{"num_key_value_heads": 5, "attn_scale": 0.0875, "parallel_block": false, "extras": ["some layers without attention", "local attention windows", "gated attention", "value embeddings", "hashed n-gram embeddings", "an embedding shortcut", "learned residual scales", "weighted sums over earlier layers", "capped logits"], "init_std_o": 0.00903, "init_std_down": 0.00451, "lr_head": 0.0301, "warmup_steps": 573, "schedule": "wsd", "decay_fraction": 1.0, "doc_mask": true, "max_steps": 10231}
Each number is 500 + 40 x the weight over its row's rms, rounded and kept within 0 to 999. Layers, rows and columns count from 0. Numbers have three digits each. The size before them is the row's rms in percent of the matrix's.

# up: layer 3 MLP up, 1280x320, rms 0.0638, rows 1047-1146, columns 64-127
# down: layer 3 MLP down (transposed), 1280x320, rms 0.0544, rows 1047-1146, columns 64-127
up1047 085:524484447433460472522505496484496504477540534422512479397576435461457415433552480486445520470530519464498532457518524516550474449494485428566499543487435427480524491539455510511480487498505490
down1047 084:485434470401495505552478458487483454447507524542447451539491508517531453512489554504476448520526509479406538460495530573486544500466478529522529444471467470460463494540505492476455439499534549
up1048 101:499519480510482458525529470525515474543495551511513495495448460530523548503454506472443536478483495462519477542535459458518496452539441517526480500513450516534540488514546554510430581480584516
down1048 098:515503526615483558551527479438474450510524463499516487556514503526466491552553478497604525457537468514472442487439554522478426506496525535531533443475444473580446513573482438514475459482413480
up1049 054:507460495475415487444514584494515488526475503437451511502471449455437498457454502522481547517378501474469505506504447567486515451504433506467481484469545426489424563501537547462461457430529551
down1049 037:492485538551486570462499529541483470517436463505536504536429537490491508576493519533533566533569468488513526523563541529518589495459477476518514529538505540531501508434465486405549505523476533
up1050 095:506521493473498520527441494532519444421454501455453571532456508500471458454487541565451527513461518572493440471535449443517557446517521470536487456524472498464477545496490576579413498487515437
down1050 098:414459487564536498526539523456479512569546452504467548558501439503531529461535627466413481491500467518530489522485484463511466420443430533489563516480478535451491472464531446476455520557465527
up1051 107:446488553529496558410503545492542417489504531487510448549543492550492577527500430478428526458408482516489531515493497454500489508529446541558557463414475500532512499503523554509521471428520491
down1051 104:520440552535502478467500450467504551504463563470520477498456565566512490496487506447473499430505518465573512485626496434521530516418461570522575447531484555520554533490514487476526417487483553
up1052 092:562480488463457466583578458497515533504526511456492532461492522535496468429482517525475504507523582522505543478486506507508492524400521559539432540492552505497487475452529561572477537470506520
down1052 092:554484540449519505531501499471457504428493548559526497450527546507523417465510568451568501490510495440410507586558554508472525475544450505495479463463487518533503491538476494491495459499458532
up1053 113:532509510493468446525485449466508486520495543503479492478477514531527548515499468452521557483512497538607447574500510555509534569494484475530502466513439555534488493507577455504523463448506506
down1053 116:486514539458429446449561438476411479538445492562486556433515488450532551521488536471462455507513434530477510432542496524526491506505517533509525502565456506512513501559507462536502535486574507
up1054 104:500459498470502466525589517526481494485560486479490503434519529507418463433452531489497525496457505500446517475530547482568482414507481516476474502507554415442414466522493518489425551539548478
down1054 102:474552492459499462487441534473451453553482381529471541483547556497526511498503550423484418535499524479540502518539537527549474503488471582553467485479468457437478462561465544449449517591495519
up1055 109:546515509388441505508560502520483468459514528484471545506557507539494580428460510475514544475523474449608489477497475547487410538496447466473551479500479410476488555426506469466528467510443492
down1055 110:518509506500478517425599546436481471473481516479530494466506456555509461513546534511527476588500458516443473454569547525412555495521540504539541524457499498470540500555490538472516512547476497
up1056 112:572531491471466423441474489480502479505497482419427442493523523525464492434434524517477500562462567487423545452500512518516440539489482524473537475519426473489478501466438456523435497474536482
down1056 108:512512531588525424487506516526537452504461470527556476536551498492482518428500437544396440524448468447422483476567564501536478537524525515436452536486458441471507532500470461441578537569512436
up1057 107:462441492429432438517449503511409482488467541518446480459486513443543507496518491473491523502528495502504536494561458490493517478557457482537546461490495464501485525546516483502561469517495431
down1057 109:522488506491502508507436452539477429523464423533531491571480550458547570519530504465456515451529479498567530474463514576531438550561388466576543520494468519398497455480430456567507509578489540
up1058 102:521446567456467438505539516525499567472455512553468526483511510542521515461473488521460506507451586491486478519497533425473522487492445441462525522499520523514501493540516524516548500422528546
down1058 100:424491492446490515492474480447470470551470445472458526453588409474499577516553438483536469579502495478556502567529497467489451565505543505528476516466501425506499497496589456495457514510481433
up1059 114:516460504493529472505471527499484511452449513458529505491436572464498487506541591413484487499548476529499485562481513462439535515474537548476450502545480465511468473533481597529553510464556530
down1059 114:525514518554499476512499458535471505500507539457556546513481491467519460481508532534511498546571484483524486505438492461479515526479448449569512529479566534516510504507563544501477545502563514
up1060 117:458505538490470456581531519503536462543536491547516486415462590481543489489582511567533503437472538483565510511487403464483516501460470448472500454509586428496500540503519540483486483477455536
down1060 111:448455547507504512490501505458498470501490521578474453460493520528496486465615531578555451412520435466415435528511422551488512510564479473524412493592472509466498541540549450530542454533510527
up1061 090:504481444489478546545466571537465513533555598508502502511550511477414449400526526572544577454550495476473534419550536489498529390499515468535449500529423431509585418549487447524474454510476486
down1061 088:426498552430532502484462503439482590446451462453512443479519533522487483524515479466512464557488527496514526527491508521507535474450457478449479443516572516517468450510498482514431445474530549
up1062 083:508531443490426525426538522558467512506553527479485523540484476476452536571424455502482472579464499583564606469504543524529537495494426520589492525512533550488473488455440443488505431527542471
down1062 085:452450475479525495460505472453442503538571497499501473519437459493526522549535431557460495585453457531466565479528557542477516550435514526522520511530566544451486509504550514465428474485477555
up1063 090:490502510440426515575519506546566503480489540441484498485418541467433469480404565501450522504542544495460522503447508510544454506483468472537521443422507536467492508501520437470450525467523446
down1063 093:516531469564441434521538533416514541538467435550542478491494480564505482448532543547434533479502534477522489576522460479568472443514505543443529453506525491548521427562507510521521537515491559
up1064 100:489521510451504462563538545541495459450457476497426473529474543516536494483552456476464524544460515516585548495520519480504532471415586487464434523441490463535524431524527535482495436464468509
down1064 099:464466516485508484497507452504467471593520452508468478485494524491479474460469453499459486477500449458531557543513508462493460518483549549487407508528472474518494455510573506512459530562498521
up1065 118:535425513481459463495460539550493461445536480514452531560492505534544523517548504519459514531530489483513480461473436472426538549461563541482483576539470497542533481519460519571449478432532540
down1065 115:554485525554550522482412477549492471463536473434549551484461598482579481588539574504496434557543471482470478554443511508574489529517434406503533473494589490521490489510557500509499525506549508
up1066 109:575490472509512540487410505535518394492472495533533453519438487443486406508524518544440523490557469463429497509488461486437550434524522511531471485498541509491493458586456482530552512517520477
down1066 114:510489522420535470469487503513521464528495430533493535524410426502564571525514464568525483549505440506522561547478460487497468474530497566496469545495563556441484581518511482528499571527576562
up1067 125:471498457515476478455463505535530441521537497445485488504423503510480502524521502514464499467469435471532484515451488443411490452453508509449502522518555453459526511483531492547450458470485503
down1067 120:460478501501518537484484562475477582472582451506507620536429497470564528543583496526457482520549470496530423481459519522490494498515550516506531506545505514477465436464540464491456517468499539
up1068 092:600473515493487470554572484534427518470555511546521486450553560473434511463464497557486558493462515468493467527498532540443555541529552432460444546571530472560531498497477513488561462484463467
down1068 094:484449448471507525461413463504476532476448541440443411482498509518520540490509467444499488480567552538483523483571533487479433546517489534413488433495524546388481435514475521456505524484545542
up1069 113:496437455435463472609437506497586492415447540468445421500536531544490464500468535535483511456510524540464538534482568521474448510519407456483519461494500465482521499491527506600423484519530579
down1069 108:509449524521490556511544379461602530460465543527568462450511472504472481455545495551518467449526499541507493541476442523553491497567512461429468503532498549477515526518554501511417513510444526
up1070 091:486486532424477455511546550521495556504428564526450519468452491514479547422443594484530522453460552482493526457485480433459494517468499479528489540489529499502508475534505473517549551447535546
down1070 094:461531486463491550491439537512462504536465454517498567549515492489529482523531462521525483557503440498484468554537539508467505533507469521475527562519482417507503495455587489447464523453507457
up1071 094:552424535503481500486494557476532537518578510490528438421451518479577493504561453474469510557495504495486521518450492500544476447522444512519483503452449499493463435480481487507518529474469459
down1071 096:466493516557533555479501495462517523470525478548501545495461518440490550518538552535549447489491538505549508511524532475482560457588515458475508545462517502521518515482517498486468484448438551
up1072 090:503482476478493389555523564531486519489463455492554558469523493485456416446478436462544529517435389484463472530508527472446430484510450497547422446504498495563546456529568508483447547527546549
down1072 093:498445420446539516497464598417467552525477543471481544583508580481480481501524629461478500496543480530540500498447508490527514419512483533513474473514503517483423542498445502568450445572462516
up1073 092:473476512485491541464510555497509514512512506563431491451436529487435482487489498484530503471496565423494512529535546487556441489398490438481550485449578510516514478625468528492511504427509498
down1073 096:515522482535428540493471543583494531564459565511557539523459466454454529533438519512478534547537481549446562402506457542549488547533462508605483491445473522514466511542555476509509517476519448
up1074 115:510507577403481530540477493572478522507549511572507506496535483471526540467559577452429533496512407591532514522494504533508429520520511512515471486554476566508515521513547469542560512494525511
down1074 116:518466593454489460435511480437529516485404530517471485464578510530532492493471520526434432508487440521505456519579547504503524482565495553530473545554455486467595533483502467558527515531542456
up1075 091:514439506468477502516552539507525486506458590473450481477436491547428420480459453489539553420482523467456598468559507508477594463517469545508514432464435486502540555614483467501556530473483532
down1075 090:549453595433539439546480492506437563465483498500544551542590499517513497464477550563568501462439456426451473481506555531432507487544410490500503440521569529560472506511410505512485465552473555
up1076 101:505510484522471537541568510513544496457484482576449529467433490491510457560507523548500485551465428518546549430413478513546435493558514467575486476425432488492546465505458469451563479522595476
down1076 101:435506575551448566483557435494491525501500494520540553532487492518503522532509592474532529497498572464526467409511551506431512472505475438454581518431547519443546431563474486488586482462470521
up1077 101:505498466534459511493515535525496420455534479482459484477522512495487440480523447527496471425530560466547491447500424482501542508455578393422528468569484543429547487506553473538463465456515499
down1077 104:499508524485530540498560515472489461415506483513478503502451446557532411533447482555460503494498475509411561509460564617518486510483521544526499520459506547549428448597511567468497442528425475
up1078 091:475509493459530451464514500493480526482501540471505533530483566568458488482501484498506504498555590548504484468564530545571453520468548447553516508548536527442576545507498509526470496500530523
down1078 092:496515473469551476524441503496441510580468466497490526486488512508548542473527470430492418448502544572528494535447431543454465461495561534447483556564464568513566537441521507508580537441517492
up1079 097:563502505507481496485540518567495460442497557473426505504545535452431499414486527439571557506541556436479467530493482515564571432450578498441523512493413475548464456443531530542489456500539462
down1079 098:515513480486505517545551446468442480465490482420560532427505529486484436549511497480530481435508574512500536477602529530512532470589477505562491462482507486518552494443555539476497482506550461
up1080 091:556473528536505528493485509497503455485443526546393476585502488577550523519501503545491525478514494549490499549546519495510460465451488538514513450541495494539543522426553477485501504506536486
down1080 090:508465580415534525481409510458485560474512467473536504478476515536489486513485484458532504547531593492480495530478504542503463557462461494437514492453556533453454408538480511545496495443585487
up1081 092:580398498571501556507493513487522469486496509513454527433481536445483487516510498538510502445420494519492478521452490527580507570492503478560420475494507526426562487504425540513497412543558507
down1081 092:456470488533512416484527563537515481524366461469500513571531513566518522473555463506555445433541568528568487484498510469474438490459556518506508540524466468509446551426595446499619485446459484
up1082 103:490440414524447500499516529498513493554558485478588531552545506471497438559528492474517521439505488541515510419472494502543503513540590529503494512494518553551512539492521550502440462474451536
down1082 106:468536524502432467493504537465471573521511470580539473526494439533510476509451503538564520572551446474509536556485591504522479439503485500505528478521528557544501554510507472553415513513455536
up1083 091:558543471537452512473476542466586434526478567517411430520485553521427443520499460438514492443486486486480530402544577561550525457461429536550543462488452422485408566547484535470459528498503473
down1083 091:485501498456579542526486461478482454520554516527519532528536508471530529590505371477551464497484367491465540465474500446484537533552478525476496466476569520448558601448525491434513434482545508
up1084 091:481513442545462588473508533523504492549500544480436465534429523459485536505501600505466554561444468510464578495506475461538501444516461546515508481593501480542533468453544490508463545496453560
down1084 094:529518486497559565506478447390462544507441496475475482500512507543507501529505426474465488482454559524504564537525457513466460476493552457412450463474462454468511456443488472542470486483458485
up1085 111:475485496486417585472432503517590381488492534477532479504492420468471440455497444554426514436497560515518511538484510481465553500535529447436498454501523394497467532498503496471507518506483503
down1085 108:543509537478527538512464513483542488504537457445474504452524487433543490521539519552599481488494524459568565519543454547452507529453490497521501453520507455454489484511493507521454544517488509
up1086 104:478467471530466502478509524588511509506518505466518536453542489485502488493504436561493514458464450473541558487418437572582483518547469534460515486489439532546492470488603534486511493429502454
down1086 106:497505543507530460504459512503515556459459428479494502482511482425496460564455464555529484485486520441446540514442543567610517533482530540484478506477515531508454468490471503461489538548516461
up1087 097:475407426481434582469486494552598506464468458497461528565555502494506523463501476512409515486457484517471482545430509538409530488436485437442491511537521428441438486603477580550483464442481576
down1087 094:507504507429491447528550421471472531488552480472440554581514545466529496525525475439422474443465517481515444474501543519498516502423505469463519462499562412542503474531457515480475428463438520
up1088 092:439481505499463472486502488497449575523532537474438534512487523462451538527452464547540499562480534554496536450485510518501544517503546412570480506482529508508493503467498458532504489451498496
down1088 086:529593540489506460510494451465376536587520483459506484445544554486523597522484529508495461557510510479511512521476523490526526495507481543532479474553518513500498474472499472449433510468540512
up1089 097:514462481469513460536444528509533555482454462512461518565514451566532436471514531513426514416444520441558485431504537566481589462420531473488509467482563430458507501553458507512465553498489452
down1089 098:588463489431516474555498437499450477517511569496493488455546473535530500475535528533555484506499556517428470510563531597525475544509515508499500442503523473521536570538467532520552454550593580
up1090 087:540521476472465560474483478559565420481528594519498468463475484449449463493536401465385525455438445553514514437517487489474541480491469438537552481523458491426520535473468567541500470485467478
down1090 088:477518534418601502470504465505478556452439523532500535578519546520489557492502471513471464463473458490503519569568522489499445507468469490448480524438541430505543497550495524490507456454480441
up1091 120:505515527524448523459455533547582458497490540488491459508470430481501507487559546471555498484513494483510496552503491508454528502525518543490437514508497463556503554489587505514473523428550515
down1091 104:448560448384537510441484486456506443504486504464509419465587469510521466495546507463527477500545479507522469525512536467455582490470500560575458512492514485526508530496486469468493499534523491
up1092 101:523468519513494467567491548490456532516512488534507580455563565541441480457446546476488556528503502497445485516464414507577576572497512529526435496569531405511443428559514514566472554483552447
down1092 101:468449411467533503468539485406498529501461485531527490596467551539455504537579507458512480448514532513511517504491449537437450530470480543551487491454527444432447472520461499456436481532522492
up1093 104:501538470489482485465510519588514557463505489555477493519454471528478522479498480511459512559439473529482521483465486447563537528494489483469486500472550520466427454621499555509483537490565532
down1093 105:466467493516478525533457469549491469520454487529428505551508477536469556471512435487533538489490498583571525455526507472571488462482523557453509499479471563491458516547496459561425516515431499
up1094 099:516515477497430466540492537527552494508489467523484501562523536483433475582518529475492534466498525499536611400420525509541502513486603535520474547451491518517479417561467566479506454504503498
down1094 102:556494519537480490550540501507492571498449450461506472569443500516531427475497518458535509506493499461484575478417471473440456533467424511475517478490517552512441467438461540450499479506422544
up1095 094:534463521545478572525542484504497440472470521561452518558474525538482444536464602543498507446474534507455491546575550466562496472480436572507531432481479482530493505543444502533504498522502477
down1095 095:447481564493544495525521506498479551446487491445570519497496457494495499544494498510408476485548471483526500522508456528387496547468499484505472403509540480509487454562473503535452423431456565
up1096 093:559455525427452432514448532548567472550545488484454455498462491506520549516453548505480511484536562522502493504466439466474435514488468568539572468482561529535494497496538475492460454455520607
down1096 091:504568533485508485499435474486491545523565516513457524527474446497539484578547540532416478546469545558485440520542453404490489494471485498527444506498577460501469594447441521531529494463490498
up1097 097:470461497462479462495526460500584525440463551460480503554454469539538498493506414486478523451469481505527439503521500497433540563515542520502470547418535507479436567600497487463512534535483507
down1097 100:482454469482481476478472454494501540531550458490486505445568607445472478499533512494490491506513585487526472580439558487515545487535499457544435495502448447444506523494500464492488452527521518
up1098 100:519456390509480480504520525498504499541480491466523450480531480512458484435557528464505545490531571443496515493530421536535558449499496479475523489487406466449519424516447496557493478504526465
down1098 099:486475578467544525438401447462456518406452464518486468534467488507521506516484503462473434483472506522454583536530545513460460527438488543461474463495565522461440480505479482504457449485543520
up1099 096:514467501483530433472529521512503515532493525516473467510574452491511463474499531389477549512451488493535579529515543540501529468513588534452553496509478488528535463481568450465532481456562576
down1099 097:517476442524430515543493463505511477504509493551472490569457535501491530488522518455469437511520502601513508406531521426487448498506535497517540516493492527408475541440524500512538543452537465
up1100 094:486577463530479498446543463563497505520559557576504470535500499470532499564473536513464533472394450524511492520457521480449467483527431537499525442529512487455499524499572467532458502502523478
down1100 095:454461554536547442480492479488569498489506462554495427537502504516527458468529544548525516558594387462516478525524501445471477464539476532528479477532521449547507534527516473524462502537520521
up1101 107:535457485436530456595491553523487455459484486472489485498540474558437471460442557523526525487521559583532521446539486549429444449453520471460486487521446538555508511564565462554494472445464469
down1101 105:437437472484561463522386495533493566470500516438524516518508536525504559532445519471473521524581529505528406480564465517502496472482470493501427545486506519519508502468560478615490409434525516
up1102 096:481525443484479508439551518515494467486498463477502509551492381503530469590502501478509459520491493576479548443410512493497491507537532438551450525484489489498468498522488524473438446481502466
down1102 095:396551505489530512449584546462512509485510539562499462442561519426483584491589514567524491501518477510456446520484493479467488462548533487591477501519538528581599557456446470484484519471511551
up1103 100:509511502472449510425513488530560540523495505516495550525494552469444468557444463484498501457523480438495455540424532466543547466523479498509497492504530479426534437529500613581497463467500532
down1103 104:550479439502442471465505466474440464547513421471530538536563566445491547510549520496444453574509449474447403533469464474564540516473449439492471489524503445479550506527542635514460505427539491
up1104 090:520520503459463426491499524490519531554489483540525549505527487506458554510476473508541557501485535526540543495546505563416557495449545552531480480460545508481394516437523493530534497484446513
down1104 094:510561518488469547481482528445438533496525458433504508417523447547503529552583404472445511529472479471560562506523491485528560542475516605523470452508502475455498502570486449495457466490458477
up1105 104:490461410508460464509510512522571512462518587564419416466487477431538552473536454563541494399456535530513516466531542543516451414509481546549511479490456520470522543514486522620488434484565507
down1105 104:482523509513509478472567456475486505557514526524511503425605455510507473486498478486521418455538576514555497557550519486482481450555554514510441540514493542501476431486530529550531505485481500
up1106 102:476511511540512592536481583533533590517474506473528547497488459515502503485481476455425489509478489443455519518360565554480503502380498500513488479466451494543529504483529521418501527472529561
down1106 103:515473510543577510577506492460569465441511480472504442528398539630504519491506461552581472469484445475445505526503536478459482535522455493444513487500526555481534560552559477506519478561496474
up1107 095:464442499542466496463541482499498448425485490535479470573437546514463416429490551506502501503467461533404534546524543439495465435472447492461521476516509420500477483531521505478478481483567509
down1107 095:447525550430537442472441489415490500497497467466476440489502465496499456465458517492482441516550448493470490516538502541451516466499495524465425525463509394490437555575469444493471464567496508
up1108 092:626421430514492543482566481528514489530504500519511478538477481444413492436464495564500549470509536506550517536481512455455521492474483530522502462544466438511570531503557519503456518407515524
down1108 095:510516481455546467510461421450495505501535513461481564560491522568520549490493565521469409519534555497548458530463570474461455453547504529518531569462492515472465558436522477505503524434531560
up1109 103:485521540453417485532469480521513558439495477482528539513449526515506488484572539441405528514447543585460484445479498470469493453479468485464511495460450464520462520550552502484448502469510527
down1109 099:479438468559516440525469489476472546430481460526524537468491563564574526411508516446481463508534488474521465512520542417572476463482511585427521513526423519502486455484579484503511518476508486
up1110 104:472536455489498519436457585530491478585497573474427488508492491512486514507487549423515480516479578511464471538499490492485476527450561482543511474505468556496480546518480453515494515485527452
down1110 104:454516546519494450528429589421510536527484438523519522453470483534524569541449467539504429446504447445499484472491501519490484488527526522529479520475456561484537478459454459490567494502520594
up1111 093:560497555494469488430460492504499520515462419477451472488529519555506476514541423468506512552487480440567451475587515494450530446531469512473438503484447483476469439456499488515473436516506437
down1111 099:542458511496505520509506498548482481505444469550538589549478502489499492489484461470489546527454479476466514443501438489578497546479415507525506478529524495527491494552473465486450462530457478
up1112 115:526511521523453459503513532504469493443514434461434486537483517509518418500490522468488520543505467478477456566547462430463504550511444437523426501491552452474448447513439487515435495498484450
down1112 107:502520474508512525454462429463496575489473551529545532412480562523487572546430527494487441466528487456471504478510517414504495503500460579560448542466548491533509489455454475510467473525453498
up1113 099:439490476475485475452494480513509541509480579395509443460548452536466535363514470456439534474442529495472560497507544501502487523453498549499539523543550558554501536492540584468508454429483501
down1113 101:501565526571505503502561486463446573466481452489515524499470533561524506490510446464504473510491452517561528487455593545475506482507506591516554495498493513529536508532509488458553480528473575
up1114 116:515448530509484416550498545484520445442475497552484532496533460483495508502478558479480521484504532470467482503490543504483476490498513418429449474538533454459489529572514483554501480450502496
down1114 113:514514519480519570520520464487532537466542430555486507477458509459484517493538476557473484479520498531514531491538500534429446434583491426503525503508501510461506472555484545527539501487480469
up1115 104:516537529500483433547534518506416529552485470472434443493493523515498515448545573481479533485537485504399505526474549541546515536474565496506422482498564493479492478448536472517492474490424579
down1115 101:521411474515512536472507457394480485406509466479520486495475556545536527531442441493481489512454548418490517526551509457521523519560572439437525534444540597463491434500498538485519549499423465
up1116 093:402504460420478515518556512532524528509541481408477488531476471496406469524449489520589575488513516482470463490459491472475548422480457445478513486504453505445460493482455445484472524506504490
down1116 096:532505540454574491469437521479565544470425496449590468491445436494527528475399452484561469467517460510477494497503508474524475482423512492446462498474532494434571504517540480433510555521521558
up1117 097:411467432423556554524544562532514471480465521495443517492512561572493476462524458534489548475445451513536424476553507600531522437507461506539560453464472507461508482550504452527487451446543585
down1117 098:455464478446543496463445465447559525522517525438499475426430590516440490481524557407476495538542506526503496446606429458536481458501475511530484433545488525515470545511519537494553466486554512
up1118 108:545485516475457436488477481520564506524480484466426539524529534495498443548448547486427529456527457465521563510466504484538537540471516470465497513542460468554454516429483506496551486416459437
down1118 107:489488462455505504448553423507510493493466489477485486442531527481524463490501521534468484454534528516461403524481558503407560515517447508464423500526469503419485530484489522502503498472563480
up1119 099:523402569561473515495474533537483476523527531510605472480420469496510453438370459504499547463509456517460505502499485473496492447440453522465459440530473494504504449506486484449538438464503485
down1119 098:485452492501542517480530516462508477492527514478473457524429511546537527465469486571499451483564522591422569516528472556486497493499502429461508492553478452474486505523484569444495461505471528
up1120 122:468435536542483520585455551474480527519457488466517486521537483550497478526450535446406508465495566524485495484513520517438522531458442453535525430480475490532477446542532545569374508512519504
down1120 118:436529534500551584531455421486516517538472461434538492450435460518489517526485488421515519451537588479484564466451409481450495519478422428562455501512506519550498517468524520526395512510561584
up1121 094:516468603517475500428560501488481463537450497436504473516520469487563567523434444549508489491490474431387484620459477467517533522468483478526523505487491558542487542571601561476527457481467550
down1121 098:513447519468439543491440492531517486473487479542525512498481422451479470437469543542571504569522520546415497506464509451584399522600511487506457497619520457569511479480482520550552489529445465
up1122 050:526421489475498485478454493579577519445526484502504547465548540482435492476455404467476515538445550557426555512490501487508553455469471546478410423483511474471511467558529535522486467440530576
down1122 025:533493467550548502499532388487571473509524480551431508507508456507567479479528554489456487515544458502500433519518496478498503535515451482506529467454542561544449503512450563418525522501531478
up1123 093:485501455527483533542529536548465432504531507500468542516491553515477523514485396470403559540476480490551488439484426517474562468498529484487488531522485447417443507434521522563441501512455525
down1123 095:517498474455532533513454481440500514488524483522551475480515426485504468492530422521461471530500536428508461518485562511542506535475558561426464456520484441423460485486478486489436477503408564
up1124 113:532529404514469485460484509492510446540471504519426522472531452546543482518551520469502539502499430494491527452475534529484548568536524472486521450537471424560516521531516495470553443484490539
down1124 113:530531453569498540486477491515475479515472507538470549456550434516496549569590472546523523443497540497526498489479505582484584479572544505504528543515489475565596521501496457520464439462491584
up1125 050:483483453494479479561447499583528473492457549504425509516499563476452480472458461477446563519450518529519548486515517564468505501426492491546481494490520421451548562496551469469472500478455565
down1125 028:521533501470477560492542487472511435400554454561504579482392476433505523569459476500446510534462468498551430517510462485538571495466481510501568470530540531531480531551499517401557474496455564
up1126 108:556416474501522513474506504524520476471497600462522505503491490483510536427549492515474473499517418607501459502528468499518490444509488514497537454507476466433466541481486451528476462421562493
down1126 107:458555563439516517499537486489508494572518564533535498519558386446467453417493493556504507553453474441540460549483484497472539452498465542483462513476551508528494503547527476480522575484494549
up1127 087:534496524456437481490504468523510520555491497472475428526481436462460497471494538458546512541444452517554556476503471469550494492477523528493439537535496429525529509453471422492467494533510553
down1127 088:497518514564468490514517593505526503525527473558513520506519535511517581529469575571516479532583508446449535454466526478533514471480489439496441514493465502556499538475490526490536509505506505
up1128 108:484529466386514540558449494451505479447502533481494530532431516501539560422578470527514524495508482525468480463534487568508566434500533426527498417418573483497489635550508496477478455482488597
down1128 103:552497505470508522496505464442434519521511461496502524459469507449553470527517492549501456542526540411473458477491426447559456480459518439508482459520554474548467489547417417518406480492468508
up1129 091:497449538487531508491512505504585531481512498514450503491534462429543491513502509607549533466503510524533483488478467405510528517497502458401502459427458518503473558544521559578496485424497498
down1129 096:534465473532503523476516462474490468545499488474526520497434485487486457485485517486519440443459508489529482516484478488502581436536507472429448474450485505469558462520454597521473548534526559
up1130 107:502539559513480491501481473481542405498409547558469551494548476470540499482481471450492487573458509453543469542444498541540513517485470489372467503499632444536466541426508469447481552488499575
down1130 109:480461471494461525581548460436528465513481458550496522459491522480548532469533519492513407609504466415505506473450509469506464550513519543503504463491440473441501488582515529587486430484530547
up1131 095:509461528475494524477556546531491529483482562571499479432571511499480469522573490544502571569560462468427566474484412510552474425558535530520502472488460423538497538500456458553488531502512493
down1131 096:544507490449500511477509510465442524534449520481502486464486556426539483542572456523470495479475514451418497443524499501458496485572489456514496365477470507500441547505432479496479524451547532
up1132 112:562524472465482446457567477539517447597530484517432524507455482496494505488515563500508523462520545466456570528524592521506463506454494438606493511570532469440525472488526512467513481481534512
down1132 109:511532525467515437485492476530482529527464520546517518514506499547516593435571545563482418463520590476526536543549503552465537536539544467483456564560545475513578569490556528458580535510497529
up1133 096:545520568513483538498515507536479572506504488607503490479456511505466517502406498533520573538510463530529547515530574536527485495492457511537485503400538524488539411487447476470518510457546554
down1133 098:527526489485494521490548419537454576523476467483575504507462530490490533438488529495442482532513511516585454451463489458474522482527486503534493522525492464466527460502442485478584528423546590
up1134 105:485550489526451495442421573511512567480561487509518514595499543510467548534507426465454520510519488506509460493541492438469525559517473540546405516526495541457560460486556529559465502474483453
down1134 109:502463485571532485524535464490494491449467497533481511550473523528492496463495572553436421416521510454434490492517507490478542573500476502497570522493514502500487509530432474505481576544514524
up1135 096:498535476503482505602529568512522523540503488459512522406508480513432492442538562555519526508440500515534477419480513517553470508474535517539463515537548493536552540547585554500569579467524457
down1135 099:412507591534458485501515496473386559510511461544463565485474497538505532495436531547484496576487480529498497476418624540511551476481490536502563493543551477531460552488552472458521491514482559
up1136 101:554576477490487479450482454509468492588495489421434458499423549498472511535531478566541562535452476455522511526455474556545487496463541444537494479459543487544449505521541515481522426489423521
down1136 100:522545528494507482492499485462490521515532505508534539409541470440514542464534495503516459538489454505451445437520511445506483479541585493512461498620436486549516487408504551554534531505474495
up1137 099:403509519532445519529510520496541494525462524509559464525430417506481479516456516579539503448435527533516465538515504478453510490447505504471438466446573506461460507511456457529509531495502515
down1137 101:522478535414559513441437516529463565447512484537499576457482489509500536464460487447529533490550452431530459517536456478524594473458461500525484464516518482527512490530571399492500499433609555
up1138 104:545535537481453488587589495506479501461557507510521525412556557440387504435550568523526527475449543545492487479497525509455501525513474448504464515514491506515507517549477495510550479472461485
down1138 098:449493580448525516479445478459483543417494479510503462535516491558519481544516452516465436528521546496508537534524512533510497538470482542471451504497519457481425446526514519498451489508473490
up1139 120:449526565408492444591483539483595483497462487494484520476510476560454452468455539490489476497517568544497503413515498486516455518445500591499542425498510544540426537553540546532430549471457497
down1139 115:507527500472540493564501437494543508453429459427535558512492495519451506385482528515494439464554568489552562476512439527509475566469542524526557492456499539489450491550515487470474534439473486
up1140 082:542493426469547556573530522484456473518507461450523550560515461514536458460482439591517495531438464540475493508503447503478498502509514482524490440493512435428500496466539475470517547472428532
down1140 088:488525449495499453472476520505565436487550553542500476451555468477459453428552542505517458468493479468458472455531517411481514468513526413460541517465406443530581479529473440446527567504515498
up1141 109:500504528569503537597496537494472565494500554477505478541487474563465549481486492492551532458457553541504521426532538533568519471471615536537453474477517521458533516554491591526485535481559482
down1141 108:478507432590557498541478487520513539510501411543552535566476479561509595517481522423537458485525533544456566436545488515444482487438486477543456497519504480469514520525554481506507564472563477
up1142 112:446540487429463464562540558519507455519491557483433458490497498444485500517522547480462487466433558572449505447482478490526459456441492437528514460523495395457479542449575609425513587500557522
down1142 107:533485524491477537504569543493547476530525523518506487502516502425450506464493509552519460489492536511487470493478443552534422479470486516503471541510454501518499584523477516483582564467508514
up1143 098:422539490522438505523522600572497526465534568509505491517470454456510504442540528542539537554495487503505526507505480513574474481410564457444430518490452487451531532505496492460513535545541554
down1143 100:530537516518456513512535470473500553483489451503490473479518544516568521466459498509497456548505500566529435521486523538552542515423476522487562528457489420478413434540417556466574491533489507
up1144 091:536479484524506475544526476477529440439448521523535523577489546515498480529449433548514523429470500531482509569533527431509421512501539513463513504448515498510562515460517542493546446493456478
down1144 091:533521563453570503444446494436497518523508473511522451486469491561502524491460474424431432416516550508502536577492491518464448527453438525472487488514516485438497486473523556491484498503531476
up1145 112:537439525559499425476489444507567481513563568505448431512473473485539436466506508477438512447525506515549488522451515480447500477542468468503498454529503474458522568495592543567451498483626459
down1145 110:491526483441509511531521554521473492493448482551503578502556524564471509514425545526604529523440479482457550530505496499550529451453550563459484570415489484484459480503444412460518501516506531
up1146 105:467432538401489457446501519490530493491502516492430558481500549461521491538493446469513553517509505544497508511515471485441444541520518448520512497416525525428524422496411541487512507467478538
down1146 110:576548491512546577492527474474475467478508454523544514540515557511492516538440505490499462456534496479464454595509500561456501513564474457489469583469535422486591484429507614501521534512475589